{
  "d_model": 384,
  "vocab_size": 32000,
  "norm": "rmsnorm",
  "norm_place": "pre",
  "positions": "rope",
  "qk_norm": true,
  "bias": "none",
  "init_std_qkv": 0.0255,
  "init_std_up": 0.0255,
  "warmup_steps": 0,
  "final_lr_fraction": 0.0,
  "batch_tokens": [32768, 65536, 131072, 262144]
}
Each number is 128 + 24 x the weight over its row's rms, rounded and kept within 0 to 255. Layers, rows and columns count from 0. Numbers have three digits each. The size before them is the row's rms in percent of the matrix's.

# layer 4 MLP down, 384x1536, rms 0.0555, rows 0-144, columns 0-95
097:145114135121106125109149126082129131152133098112137139121147106144097099140159124141125146147099157128130115128107104145120126146112089192144107159139140151148131144156146128123134142138149155155120116118129137139138109067146132131148184160138115142140080112126092132167121169149138133173
099:165120105093110095106100138144139121104098115120129147137112166113152164080122103108135105128130152138128124081094130107106132132136132134159154161123153122175105113098150136146145138135124142132157101153115130143124136126074131094092158136084091122148108118095119111111143086144136120133
100:178180132144087074154091147156124134092115106118086178161115141100117135124174124113114137099139128162125082146135108153132140123140110099082120117099150097124081133155125110142138142153124133150142130133162117107153179186131158130163113136128103122100092074115150117131156141120139128116
101:125127127152138182115143103145114120112143180119094147126142137135136093123130114175102103175108124145109120113089102106139138116124162142131125151128128107146124116124141120139101179124085127117115097103100097132117142156147154151097133150094128108134136163143130135096149132119148151128
103:118114102133115135082118140133128146146115110181113136168133128150098099154115102159176141149135107120135105090127135079143147119116168090143140129092134136100145121128116165143116113114166123080135110101133127137103144131154113139126122132154121112107141127149112146125128139114162143132
098:121098102114139082145088147122139142124166124127149120121128150086142138153190153112134111151100106164158154110145141127149125081104130121118124143161129124146121100165120126140141146128119134110150160114124093104100127106119127112137163122100152142139101112161085153151135134152124109171
099:121120114120135126128126116122117108116111129114146153135118129139172101154149128145183176076149099113137138149127119162135146100150139116121124088154099139090100081150121134126115110123118131161111132155118140140145119175126113163098109126113073169189123172133129158092136127117106121076
097:136168135080129167127107132115164133152137095122150137149142148126133129088121120141173142130126108125107147106134144089128119104170144133095124088113140136109158154140136100094136131136175123145110109156114113130133128095148114118127100119136116166117139095122174121107092090119104151124
097:111086145089121112145152124175142079155172144145112123157148113101140153185166153131110163119120183118108120130166123162126112158132102133148132130121110132161139112133103114116161111127128143140138094156118137148129148157147107142117136127109146105105140155162125101133101109113148160081
098:111143092131113115127167122140184102110114153100111083129114115147133126133131111108117103117148151095123097099099145073128196118110095171145110114135132157095123089137099098164135081116103130126129146162137157123131113153106140098104124128170099150066121129123124142127098123170139080182
100:146150084117112166133120119128139143161108095109116131130164127120082133082146143189137104111107088138142087104132142141135105148143136138131108163124098161137144131129171141110134154140144137118103101135149127170159126090103156153114138144143132154108114127099116128117189085171156156115
102:160163181105138074119100157145124128102052107143116111162134127093115124125132128166142140117122129163093138117156135138102118135093119111123153123107164115113138087107128120104152138131146135146154123149101129149111126145127128123103109125162128161139108128097132179139164128128108118167
100:117159150125125142128122120169166138147123129138148115128092146153137113142090140130158155110129140148113103166176111099100117080113124122148153129103110148126137114116105105112119103149137082159129126130112124096136141113159113099102070104135149135133096133133142122178136097164160123124
103:114148119143113160149126111087143135164148141127131121135109102117158119124141154107152126108136162107116121136146116170112169111153114132123117127142125140143145125142168110093150131127146104138138184157098113113111130078149131139110163118134188132091159142134122154121086158137116161099
099:114151095157137111119113122158105168126107094123153161116135128077093134158125116153166085119143091119099095123115108163141138103061107106100150085093163157131115121140106100095145165099160150124113143107096111126105128120123143120136103166159167113149059162161143098097106118148191148113
097:135076123124134120155082105128142153120103162120109096140148124124135095158129105115160096109133127134135132136191121094106171125145177096108105107111114148094103148114134113166099116120130153107143139144149138117109139183141129136101140088110118130130141123179153154154158175094142102162
098:134130144154124099144113127140114101109158111132110135132142134109103129093111113164155135116180108104122106154108143118129178100101105153162124140143129131103148111121144125093142136150161158109147102125164138143153109180147154133117159106157101127108184143120142123150155100135152124151
100:173152167085123117115142113145126138131139110140150154125111107079157068108116146138112114113095178140167128121128164138117171132154126149163118139141146163135126116139183119109104185124144095152135127143109120111148148144093119144110133101143089131144153112162137118155121118156105118103
100:152149111110148155137124114154112103127144104142072128111114129086123146133129122090102105132125108166120119123094108098103094132148094168146162198164097156106117086153125143103113134114088152132140131129141109138135110079124132118112095110163138162131114130122156122116153101093124138128
100:149075130153102159170145138129092127134104148115123100076134172104138096129077086124143132095147146115142125180123139141117093135105154131111131140131110139081096151120120139107116127111119155121178128124138184114127126133102170097124148097131154168158179135164108183131152119154123127103
102:141121123125116140133161136148122159089132188118123131093123136137113134096130147126120141121122092127108127163062141113123130075139106166147150098137191140115157136151134142127124105129111139145076135116099118149111155141093150119112138085150159137168146152146126174141104081117115161168
099:150081125135157133147133074145181123140123137123133101117140119150120123129126139144096097096119125118130158156156108060101138111149046135102114115102155140090139146135168126122155143125158124106152180098122144172116141121125127098108159116147109113184132115077151156149093132131105118147
103:117067097077120125101128167121150151177084162146119088137116103122153159092156137114151115120072137152166162116108108151125138127167147105123141095124100130131120079128110124149109097126137101136139094125143108123141137092153158156124132109119121121129117092124098148127108099128112137104
097:106142114137097101150145119104108123139128088131134116127127134152113159097126159131117179113118104091166101161172109099144124121148145119113160131117128132127122150078107083136141133130170125120132173077145106145106104178111146143112127135153102108110084098124127135048152153146135106110
106:131109145130139139134146140088126176111093188116133133199152119156129098145121117117152113139111126088145140158145156121116122129129121104144112166142145151138134157136110140112097105078149164151127135085136137154137108160171123094166127149088165129144110154155098108139101103100113134171
102:134124126117132119114164141098116089107160154133138153122106104111089132131088113148091134130120115105089150099137102088105113169110135143137162104093130186126148110130117131142165152155144121125179128097111162114145125111145142155125123169131156177113095115124116132132146128140150155093
102:124133117091108143097111102139124147117091133102098151148112145103137136148093087116120132132126103134149102118139132093193111179180106136148159120096107150122157150135109109133099067117116123122101143141130104101135152136128071144120146123081092117135155109108117126113137131129120115100
101:166078105125141154117148144148161107145126151159113114130139098112157111130129102108159136112146141138145163149153157102113157096114077096118130089113139144117117100127138102079107097093126108131147135120127113113120139127117119127123105144155160169161121144102151164138115096137132098120
098:079096109133143152097126160120135183143153168138158126117141178117123183158130139126124127133163128115158152147149141147129098107149119081101166135131145153141131159153139102083097136147129162131103114136093130105080149108166135166168148160147137110115085150155090127158129153115171141101
102:147124117163164156152159116105086144130118134175110120150147109128126180172141103130154132128141109171150158148107149140122108111086151114129123158161115152176119147121129126123124143124144147140131184113132153097152112102147115106107125152134145162110185111072118144106128118156100141100
096:127085143110142144072132116133035146138149115131146114151120085116130148120124121131134178163098102122110133111129149142129108127133113169089145084162107129142127180127103152143128114132121095170113112087116124130162170117128162131084132150099141088138115120129157142102136125088122117158
101:108122154117154128139115158170141106118135166165121136164142106162166141144105147116126124149134094150135190111176145151120108129124123135122100162124123128150120153107175149133129131148136135087134171140165169145135135138141164154089119147108158102142161142096152093121105104070134114108
101:145138143137154106129058124147114138112124129170162152171156132155131118114148133095101164172172153120148152171085169127128125071157163148148179123134115164127117117141158096147116137138150148151141131141096077177127126157148144140128144143143134093149115120099139129105111116151076154138
097:103101110149088150131135098135102111104111124169150124146147127171121126121088103126161133108111122152121139119132121136122130156154143123109115139112164174078171122134111119134114112092161130109126135109136138156107159153137103082134148159136143103127107105167109102119148133146132117149
097:165135104152158074136126143125109110073120118096126140090101131137145140107124103146144130120123136129156112195080081111130132104119160137125131167137127076145142129176137133077110169126127104121122127121127091153138152129145118146071126137130148154133079108096129148163150118128157143135
103:120143161121182128147148172095155166158125179123163189141132122168177141134126156127109110103124123123087164151147115133128107134133100128125171104105136146149097119144094098119073121110157116139145139144153100107112130100155109137133091115093144117154096101130148111098132140131165122093
103:138101157149111113154119131189121093124091130157112130156137170116096170176124094130130078171119119122160143126146139090170153183134168134147100139122123112131133096078102142134116121165115145130082164126130099132117153122122122136091147144131092154100141126123141103127151094139125141129
098:123107133168114143131107079107147137160152140131073149120149103149100139129152131120163091139124112113148120141107113129130117166152162150111130154115137108116161161134097123116115124147164159136139112125108157103115153098104138179144148137116133117134088130098157134110169135102097123111
103:111100146119165112117059150136118109110151113122109165147147137144079138160121132161155090133133165114076153115139157173081160081100092152106129118102151076102111119127158196132135112125104161165115122113062121167116114129144171115157135106086130117151169088069116151076124118137151096156
100:142117121135147134120111122147132108118151164141126168103086082135143141123099129142115114143105113121106136145112120148138134135159149110118176140124102093111173164124157130136126096178119170145116114139122115142110132110145092153109124097137071122115124122139140119160070155172104136122
098:126104076115088103108124128122106114135119134089136115131100090095134127110120135117097127146118100101143130143124120094138164132123064106075120142142159120154131133162145074103133137110125129138120145132191125159087129105126131148136133112132150108177160143116133146119119135089099098128
102:152162140109156109120131246125151104115111138123132150101136109115151092115143144128161139115165127146136121104156119095181131092118140131152150108126154169120098108093080130144106157142112122117148102106059102121144166156130115114166129152144132112128119157146105061108091124118110131128
099:158172131135126104121130120113141146152149108114069123130150152120134128122173109130150125121155181111181121140105120145136127159131145118163117141106094107127090134103111128129133146099121132101160109147160128140212126161141137140115133121142081142102104139119153180130137128099112105142
103:115081132107128116129113117100156070151118089116124105131122133111163149105117141109108097107159122125114177146101146114105184156115141147145114095179124123131158102111124109108096123123111125153151110133153127115120151111165107157128111159140141108152093103112140149109140145164116107121
098:120123120128116098099158097141138140111125070108135149102136099104099077098118166078134129109121113127115127133117065152099103090128161087145145125127118168113110155138129157142156113105115099139137113156160143138128088119133139088110118083164123140091132135115163108140176138131143111136
098:098122135100123104152127137112114137168088121145121076175141128116196139154137161109151137086141113151094148141120134125095143129180161114091148104134138120147149139126092134166078146117103089137138136107141109107141087159152099171107133129152086141112141123093119119164085085100127126111
101:173106150109122116138136118109140155145125123178097165141136116124103114155102147137138081153194138129146102114094126179138149107157141093125115119121114137168114130105101100089159110175149124145120140146102121133185167114153120133128137144161150140176152116074133144111151132158132134096
104:141107149098124096140154144143120127121135145119145164111111124128063118139167187161136083115126126106135129195113130185132141148136102114132158129132116148158136147102162093107133125113159120144097091113097108082134149142119103148117160134150148142094127124158127103124089082129107129124
100:125122144146148151115137103158109125099161123123093136167129116128120164144107106092122131115135130114112122137117132147132128131099108096144064129109176116144107208086118155109141131110147133129118180105159136092119084123099103112125106171107149142115084142170110098130149133086166069136
100:126144106114133133133088123124091159087084162099194094111128121125156115149149100105141148142125136122096118170127110136124106156133161092120093107165105149122116141123128103145104092110145144109117141113131130105110098135116124130133138147133113156134048127118135138127099117064097104159
096:149110130151148122151181135133153135139157176124083090159144111138139113104148084096143139147114133145151124100124134166124122142125131130145125139139153149105156139100104114135138095126088129124096091127129103122183086165170177137113141148110124161137137128140129132134119108156112154120
100:143145118119133119116103153177123133121132075120179123148149079137144156140101096115130116111136131134088145094099111134141125137120149138130127164152126150118128080104131162153144111108108098133121130131137110111148121135086103122083119151128091173109140127097105066092141140127091127128
099:095146090143162131126137153096121103143169141091140142101139114174112116104136112147128123125136105103106162109140131126136157109088136121151137106115125102157160113110084142167175090120120143092119141179109100112156134152103110161136125119128196147153147151104156100147112168141110128140
096:164111163156132109100117132113166095153138121129065144166174097063111098096123094102114114123107177115162133103120107115126161143159139135113167099157099143090122135088140131104161144138126127100133135140127119135108157107146127104102120132144153101112128170158161123129144127101127138150
105:160185133138169117100177118142117114152111108152136126139147127123144115162140114138101148098139102131128098157111152134101147147139115121136133133089117143148145176127138154122111130139154117147132180116091104131105126123199096110086150130127115125141121124114137138086141093128113131173
103:157125173067121113166138146176152132116102121108114139149133104082074112110161154163114167149141093143096123148110133135125155113127114119105119100105125153118099146153136139117127086129143119128105091130110106149140155106159128145132145146096140119137183113139078175139104094072119167115
099:109111112139064084124125142134147131139103154157138113118104099147131124099119112151115141094160090135121117101104101153110143177062068094175127121143117121137125145129114119095155109109108100114117144127107163107178103129151113138153142119153113108106130139099121141093119101130144164088
098:130097134127120155106098140107127094178157096102102109096153165096140111158119138125166116114118138139107115128127077072094097117136128088120143130131147108140178081166124142158134173150122136121115165193144105071125145144113133073123117120118120117139164136104143138130133133150147123144
098:165192098157168127148081149108127140124116157085174155158113168148170154217166144125126170115156077113171117136176111133133134127130140123138130131144153152104172119139145100146109133130177140171146133134110141130173149113118120146123098131079148154133160109096115086136130122133158145154
103:161118148142156082105119128176146161084143142151096171101147114148158095141177106145094127115130153172128171088167132103148119127117116148144132128116112119134083133126123118165102122149122110089127149130118112112106148094107154118134158113148140121154135131153119120144112159119127131137
099:085108158124146129165134102137148113131144155154149143104102118095150118126109149156093149110115136148139150147113097140143161122086132125117142144140119123145148134154080116090146084113161085118150114123147141136116139095102141158127105125117135152126149120169130134092145107124053120151
103:142133057145099131134112092125119107140166132145115114118172103139109116162127154139119125080135131134155121102126127090134150139110133163116157138115153132129141114122086106097131110149098111137146169091144149127116134090128121171119127119130124099118127113107168139103130150066133144119
101:155139110146146121100139164119139147114143119201145135067112138119133110158118143118141134088157067093101106133120091137107137125128118087165123122140123148133073149124144165119120130110146134102137128105133135131132133126105130147172078066161110101180144133158152091123145147123140127110
098:100137108107120135128128109141129127149141089110110131157111171152153149118142117104132135129127157134137103143144180133101162106127107120116150134158161107091137143133111145117063143094076114126155131121168119118141154126109093129141114154186160129140120122138167139099126116130141110135
098:150120116162093160124151136104192137118092101149139137094113138127119148151133090142161162151096125140140189152149123110112133155140123125152167112160097151127152085130193094119095136145144139096119139118099127136142129128136098113107129158135119144131147091156130163143120096150135134131
100:130145110129161105104104138141139118099116127161145094163097134112099092147135134133079117147111118127107100146149092113123178112146125137086140114137126141143145164132181113139130115106175079163115186127108091131103122158087132114144120114119069138155134118146112142125101108140123155104
100:131135180151142126096142087142143126125111164077139111117121189183122150116092111093159129114128134116133112146136144126100147155170146156137129125129109116142147156102117138108131155100117130119149106136136142121130141141108105129100131111108116122119123120152140121115133139106139165132
102:123122147136097116143063095147100139132134167119122118093109126165155151159127176076193086151155140110132128168132198126073125114163137158094149077173166147140133117173135109173120148122113168132079122100180098117158124131116133132115156108073102140129081081166122151167117120141120142145
099:129128157091123146135143133164082140128163100126113128144154157116117146110145134161172118166145129129141111113135090114175143106103139143123086084100100154165151141091098137141125097163150136095143161134140108148097119169115145118081131163119131142114101081140138105115124094136137144157
100:117151115147105117140149093129115115150163106128149132106119112158133064138134111116106140135107136128149131129155125126132120103168139166138177111138098183108115154138120145141120169154105160201142121139131100129143110128097119128106150092145104126126125109151154134169130126160122136111
098:154098155109121170127112090064131135144134128128132123152152119110094122150119097118155095105127137124119140131094135155142151120106097125132086111119154137173136136124120146161128151136152080110167123129116140146161145159171132160098149104109117099152075150142147096141117174091097130175
099:118151130099106153144094181177151150142108084151148118165105187111116129158118129154131109149104157100111088137135144127132155129113154139122147117103124124093074168126183127117140215144132121122136133099120097106051135164145173114141150118118158142141112137110144107148201101111125120099
101:122140166174147089140127103108163137200145162150127136102161134184148146112134111112109104120165087123105118166110134146157181115124139081142095131122116098132100113148134150082130134133101107154104173127145120105179146157147068096122142121161124107102124139103147134131120171147163093141
101:098104162113120107139135142074139128146141098142171112149150185139115123097146118134077110124095121090165130105128108120144111171150147100107074139138160104123151142118160079130148130122172160111106094075119134114136164145139128126143116118134128126121128153149119135161113134149120124152
102:114174136148131152114118124111134141122107128116147124067121123140142076141106145157143133100116141132138141093111123091136144108145133109150131099118096136139165149096102146125129167142122139158128189107105141126168129131106137181110163094074128113102114142130127125162154104130110178160
100:074097141124141146127089147122158129096129111114155101151116155137086135150141164099135127093168127128127100090140129145114143140086089132125109142083103157062114100129174109100144149142131101114142161088120168118122169149119121141121107065127137140142094121112125114123103159097134153105
098:147110113159129136112138122115119090147109116122114154149106141082155113108102122097167119112186134097131166140082129124106105143116195102111133133120161167155109162138159131119145128087096142134159124148094153119094094098139133128087071134119161139130115104174120121124092161102146153126
101:083117132178125137122134151145114162095144143120141115138138158152115166167112118144133177146146137116145141127184141074129142131139131176082169131101109084105123109131158161108105093124120095120122149129155126099140086120144162131113130116079161143157163127105125120144109107106129131118
106:128133138109124111143166180112166132118113150133130129149088199130169133141158176136153100077149132112134130133131157087087123113081115139156118145109087156096156113106135089122131106140147166128130123159104142062187109137083150128106123126110119163122141121166129128124142140098088096121
097:146173140129185116132138083097132091126089119114146119124143141114153154082144138164137126157131116087154169123083109115172147139119166164132144149120132116111135102126135132128113136078125099117146139132131132111146160138132132120143106105137105165119090103122161158096115176158115118167
101:095139074109156122151121145104113121123118158118116083183137159143144160175103141119118142064086092126115132088159112149173158123150069129148114121128128142183151081153134130147090126130175123090156139147093143121131145104159132073133108122119101101150114125158151129099109093141172136171
100:119130114155135093108121159134139156146098114154146135106141129125130128099143146134136121101120127128191135105105127073103107120094156079094190183121132105142152170140128112154122095161126142132094138128105074104141160141144131114146126122144048169109111148111178157103119152112129133146
103:110141139155133134161105142141142158109147102147160129152151165106146152165084153149131161121099139108131140105127128122118132112116122140139119103086117104144132132091141118120158165141130175109111118130145134134157094145149129126169118137098127172084118153131119115102129132120092086129
103:152127118125094140130124122128149095137068178170105135150138136175122179158158102096138122117136104152163084099116150141085107113144147111111151110143119148156120093117183088110136112104122147133109134098141126149131138148138132111155108093134120141108142113169141144117147161114163116100
102:151170117114155117147130134086122131149119089170084089130198113131142120143129146131132116125096150122136093153120092101120102157127142174118125165140127109137115114151128124101116126116168132121048143142113114140142137138099126096128104076174164195078159176106137147140126152137118136149
102:103118138130117105149119151120095118119145100131122097125129142111116142168139148161103093137137120125076112132164125143119093123137143107111146146158129171149147105100120102140101145162112138132123107118113131122134146111098150115084151091141111121148109107138134165127156146063157124176
100:118173140131161110134110144111123205151121146066134141150138142143151138105104117127130094153125118129139149115104190184120109108114097104115132150132103122098139121132114061095115144123103156180078115141127143125125119099107142105125114130137144046185123148133132122112155123142166089147
099:113138119136135161108087116146139147097099140095126117122164100120151114114111140103159145099119142132103103131138155187137102168109115136076123149089137124115147114104161146158125117152129143134118084117104141120105164170115128115093147166136114107112115138145122164120104135131139117106
099:105113143163181131141114146133172115139094108125131160125142179137137122115127093110120158117111208132116129131062138157132111152172160184107152127125137100114112160115126074145123147156119157126138132094142150111096159145189184115084167157136112137097159107127147104122126153080131114097
099:121173142135137141123123131150107140147134127147130100128147141094194111130103139140109097144097120134137134149154149124129189154142141152134115119136131101098135109117093098156091167146130140134128129133116138131135102121175104134110172088085141121144085147129118138102124088129105146146
098:089121122110101131135136100153087150140133127101132142118115132146139089121118141144110117108094084153110129132149141148106086093102099144104109132109099144122139086092139115153148139124116093129127152140149164093115170090127101147158092124123147140138110172151164106124072134139130129151
102:152111142101120142122137081104120160158076163096147138161129155135151106127135164094117110093151174149174161117136087110112086129168124129157131124149171153111126154116143185131143111113088155123144119148119091148137136141103109145200144122195183149127168114167118110118136121123170149158
101:134174137144107143125122110137106173166084137064121113125155123148130127099134147132096111148150149129122180130126118165138103095175103112088155188116146076114177118113176129170151125110126091116132089094104123121159109123101156151164128103121172118119142108144120114156134123082149141116
096:126103154159134136187130145096132145133154088165140107121094144142121123128146146114141111128124169139123112125141121098110140119127137134119118121123155140134134157130128120153111100158097123144122167169128143117154061117123096154090164142068129115133147137161134114142118138151159123114
099:168092093134107145115174147136121106091112087079105115128116112095125090139151129108157135109082146095151135099084129126127124142178113114149139111105099135110122121128145140098167137136137103110099092145112120128085138136135129140130096155149120092102143090150108179140104098090089101131
100:121171129086153114103113137174092122140119121126134147111123129151186099153152128162148076152111130150147156076145149144112130143106132097144165128085200178147151120136102153107163181120122128116176090165126145150155153117086090129126090091170156172125110089126139110118162198134123153132
098:135136120164081130129159086097099140130146127180062107140111116140115147140143135110153127102116122097082120157173160143138110129119106206098123168130169106089132123134108140085173135108117118126072106149162139120128115115109134121126122142130109110161119122123143141163111147127124128130
100:128101108125140099122152134128129143156099126135106143123151078105147092172106145111113104128106130109150133116173131152118118099103132137144103151138107116157114122124106132099144115128119114115147165122146123131111110146119133094116144109128142084108100123132168134098171152077123130153
100:166144145149121115155085122164150123100156137117097135162134084125124175144156123124190110168141126160130120122134146136104105148118151186120153106147105136122111110124129095148094172137128113123142101173133091113116111156180144128142163114117099145114085189097148125166131163103130165136
096:118092119096104153131096117108152131118162137133134134117121111087155123128192146146104116125162146127090162149115108141156149083122094130120118114071137096110164147128101133120089118173170137127158089129119113136098128130153097084148154086090129104112129105164112104145183151138108148140
099:090122144142121151153082102125107107132147163155123124161126067129128146095129127129108102113123116149149116087116118112144154090144099145099115143132129131122125122138099084112160147147114105129134139087108107125147172123122108131149150098126086128125119129125173125120133181112139115180
098:153137094145126119107090095134089095088117130122162150080127172145140160125161132092125145164114143143103137152145133131109162142121147145173091185088116131140147106082115120152093161140116135159096167153093170115122115133132163123117135146171104146094108160090156125114065113097119132106
101:136127137125142089152124130118112135145168146131146136135120116084121131092082110110162110086157148153163107100118131132115179116116092081135139118162118131111132106148135135112114098139138092188152116160116126150099095144129130130136124131162129137157152135204140151104119109149132129140
099:113111151134138138134121185167093121113131150127117091131106166114126132174139146165137113132098118153128181156145099154152153150114117163144114085157162146131108076151170150145126107134141131108167118125090133106124098113157097171116145072096136161095161117128110136106150095150174137174
098:168154087134143162119155088107119129126121173115162152121114119118120123152111137109131153105131137157141136142155127094123113145142122156149102146086121132119120112119121168102110089117139213105178124129114135077107164110158078148163162137119130122178129108164119100082168133130129134116
099:134137101097126129120128166137168116176093115201149164130127117184122123099142134133113158139127127131085114124151111133131150118109142131134106121127148130146130084135086102104116166132134149118139119147133097103132106105126094139159108101152162144116096143143117113123132099095134133121
103:169153106110142124196103133113143126176140167141145068094123141163169092122117136107114100112107155107142161119105131112140126145119153094167129105138112079137159087119141134138080117132141121107144151135122103146152099133119125134085143123093069083138134143168095138084126098112135110147
098:143151138146131131129109110160122128125106144116124126178108120106120145132156147129147157113145132150131147112129156109083100117140072119146136121113154129104095104120131127122069127142142118127145121153112094109157136148170130125142135126152146109108127118127102126130136117086097135147
098:133134127109125115110078120150119107172154171142127117114144162161094155108078098100156106109133155118120107143125133098154135115139148169130097160115156091170131106093165155122164188114125106109129153127096148123113114139134094117090155118097146112156117117109124139113139128156109114098
099:095156154083121129135132107119123145145169114112189193117127148110124112126130104094104111145137092146135120136114118118128104138175090097127145103132155093136123166145126142134125136122127092118167115162129160111144131136152089136096116153171115157119151155144109115102159120131131114152
097:181157127081115148137127130126118071111117120143144095094100072094104145108090115153083109105087140099124132128037142103114085134086134141153155129134121134104131126122121128124141143123135127099124121113115138157134128151127162151121122124136137144132094164104112115131141139091082091180
096:112106162120141120156146103147157127156158117103127118110145150153111123140122124121103167130071096129160172084155132133127136156118135129077158092181134148150088124103109090089091072089153136144125096130157098149131130157129127142171122099148105101108146143185123153146107125130110147160
101:108098145194123102115123133163130135124159149135134118161126155141141150090117120171144141145139098106076127111082098127114106151098093162118138123106141145117126118165149103131118064138126147182135112124137106082106140144076155093117122114156120143135161162133155090153111153121117129127
099:145118082139106118145125113115141147096150122125146089075112135123141088136135123130129110113096115098127115124080128133158108095100095186143124090178120181110130159107115124148156119117085106109100113133105152134130165120097139091103110136127165113131142083137141136142061102096129133086
098:099121148102101092136129124103149102174149174122142130104113136090165125120189127116157152155141127129119156153130131088100099130103131166118159123131142161132136063100172159177138125140096167109090112131097135099176126144174146130101161158143155091140133094128138100128113108100099152122
098:131103077117171142115082131120156113086149089121081153132116124123133117135102152151099126150100147107146135091136138098166136175123151135128114112137098125158126085121145113094109160128132080163156118105143119105124148156153128113112087146114129121147114177167154128132135154139111102108
103:112121133097074131116085147131133075156107113100137134122177115113103095095135116126147084135132086140116129122115134172102135089115139146127113108124146081104119128101103139123083145111134108112146130132127130134156149109109110113157162145082122163169122083156130146129115120091107119130
099:108127148140112093141128198131115133106126120165091147169103165143156112131140115106107152100099115062142133123161127117108127086140136101141117103088097150120113141110192139154154099140150102105136161139069136137168117131181178153142112119148118138111099085115135164101146114127171131115
096:114157162156123108107124112153129125080090093112111150146129108129160115106101132112128117146126097149120126133146093087130134108128144138107129119167134125151161117159076150140139133122092110176148117119101149149126115102125132084075137154123097132131119143125131156118153128148142112103
100:130120141145128143096142102111095076145123101156119122075166084093109166147123118140076118131158106137110082187153163142140108130101178136131121120128140129135128080143081116141132110126083146139104135108151134121137140146152139141121122129132130128143130100078119131149104133107165130082
097:114140111104103096113158100152162180143110099125149154105109127146135179110101130170082123107195079135117121114136117091117111163114125090118092164148115129118124198130162128121114166103139105135095143132172090105115094142132154107161104138123114151116194151134160127108126099116123155113
097:133097141128154147102128128139141169085063119097093117143131155164098087099131125114162170123135137118139112120113157144139118085106138132124097091154116103082104127104086134089158131116146140105136140140170122148155142177122118151159127131106127097148134157078100105131152113141140119109
101:098154124125091148122147135114080136104123119078178127094130131121161124102121152136117125108137091143124136105154080098121133133134118093155133156159100143139187103124137095127151098148092113126089124131150153124148134116155109117118123072097148130114129129135132116123134143114124133133
103:157107161107139197128152121123112081152110122180129123146113080113121125085121122104102142169119101112110152162145120120134106143156143159146153133128108135162102097096127142150101131135107138172126127138114107136107093101123155114135116115137112160167162108123130128093125108112117150157
102:108139145158117125116137160109084138086119145151089115138127147089145102127115155157115144124102115109107173137123127146103139119120113144111147098118125108121120091107092141101128145122174112129124126130146147183115124149087166160135120136115146125095141120161167139169150102102098100127
102:137155132156147133128126138121089121111081119087164130134129113146176143135167101181109119092127091116146173132091119134131103118146078147112111081145135104075121140134131100141087119100114133145086116144134157074131176097120145136101143157110116131160120144133156119104142137193141125136
101:139127153164178114115125181154096176131089110104151088170164125132086145117130142140110128123156127120138123156108163117118159130105109131165130083092110097128131113120076092123125153151164115114116114136075095168163175174146102127156108120165129138140111159127113125102118175073131159132
096:142086109099144107132112122130120132126121151113115082152155112076089127140118125170122108137117148121127137159087118124117173130132123128107115109124132104145116134130124119110106120121126109144133098138103115110187108165134160116086117135147101118166122101110157110137120142099121126131
104:109140112129094147096134115148149127146093120126146129143089146146160128085092116138131092115090128083080121091138120111083113136173128118130124147091136186141123166115150161206124125154181141125123169152123149146091151075110121143121138118121169147135149129099138109128123122133133159130
099:122106144143122104151106129141096136062152146148099134166165139142123129131094118140122149122172099138095134119164173112117175153120150114082118148096139117129167129149129135109105107130163138116152145145123161110141145150177114105095115118139123101156161115148084158103123107112163107152
098:143110159157103119142140149156081140134110124100099122139114136124101074084119138109158167105159121106160169177128135146127139175195169148136109138098111143161149125091108136167135147112113126136124093126133107112109119135129168133130169142095159131110119161133134125105126105177158103133
101:100145148143105137122162131126163148145171116127133118055091114109107116113124133139134134155137155146084130121103160081114098128109144113125131138119116123146142148089128126131147175138129123137101150136145148084109104108102144171134127141111077045138114125132111084113124115139117087132
100:164150128141155062162146140129147110141135125142181102176136090151145155109153110116149121098131144124120100133156098130156123175133148098136143101128114158134120105136111107135105146110098083176112123148128163172145121145104153134136116084151117139124123097131109163082129143101137172145
099:104172161108197102113153143091129113168122111120151097144140153118138093128120132140120157129085099114094151135159128119093094140165123090143116129146148142109136170147173111176146112163149147074076124119153111130126102114123135116136172152127131060113162130154147168156120152113128120105
099:175149145101140121136135093122132120150172132081105095132123111129169079104112096153134113140123093098126144167097109129113124135101132139145133121147135125117135093099125160078142088157110111122146053099141149146133136114129138152121138129147118146152162135163114152098090130150163097098
101:142098118114144155095163127118114110095118110155100118106136070074151169112125168144187168126155101112118127167138112089120121123109119119129129071153104169082137163164132138164132104144159133104080123189129161104154126095093092117140146101116120111077139139141124131195100134099108180152
099:110111114165141107124101108160148117107141095172143112169149109131151121147105100135173171144103150075116086100145104149141149132134135116095185131110151173108101118113132090106146138109151164146139103140111093162097167156144110104133156119116075117110167104145137134107147136113150113139
102:091127117144126132119110166106169113114092089123148133099108149117154134148139124171107101094089106116093137139110126158199158125116116140150149146076108105087149110114076091115113110108118139163115111201063129133096102103118168100176129128129140091169117161118132146162164124146119139110
100:126110088101120080137126113148140120147160106124132122123146142085140126114148117111077134115118078124135128162197114174144120190150176150118131100091104107132166155115124101120114166141152134149103153123155129169151116154109107100119189121114149124124155154148134126138171153123149124157
100:101142112140104111126140114097104154109128164135160148124158113165160117113118136146127090136144123125168124128136084106137138115122131160116109164119124102147121206144107103143098117139140108162135146109165146113166093109150076180126130135117118138102132068092167113128097112111154128160
098:096080161118117137104149141147093118158148131156135099156146117163162153164093151156150126168080147159077160113100119176128132151116126150117155093148138118161122141175153116126096152124140178135146101124096147088125185155161087113080118131104147124136151112109101150098110160143167082156
100:156149120143115124149110113136184166109113107121106121108102151131164178064139143087138155128125122144156108119124157128133133152097119109153157100129119115135117108090136126135112113168109108113170112129133097104136151149110129139158133105113141121155142128138110118125120111133134091117
100:136109129129142156127147170128145147129127099113157191099163114141147164106125168112105131127123131118142174139140139145136165120152117121090132160178151113124150110148137137100142132098092113134156123138109088124116070080112125128163148092128144121167124171122158127098112113123092126123
099:098120103142098134120116149157121116142127146142099126109163148109129133158136136134126112115124056145128128105164120144090106150113114132140136124139130150131127120105099148162116148128148119154128140141150120099146106093138122140153140111129167133116116107144154092138090131152113129098
098:130158162123143120126131134131133148123150128106103131145119151123146153142159158160122122108140094112152136110085120156188115113160144106161113151141175151139123178103143124128095059149182095107102104130108107096125100097142155128190149132089151090147138120125123144136129098110142156117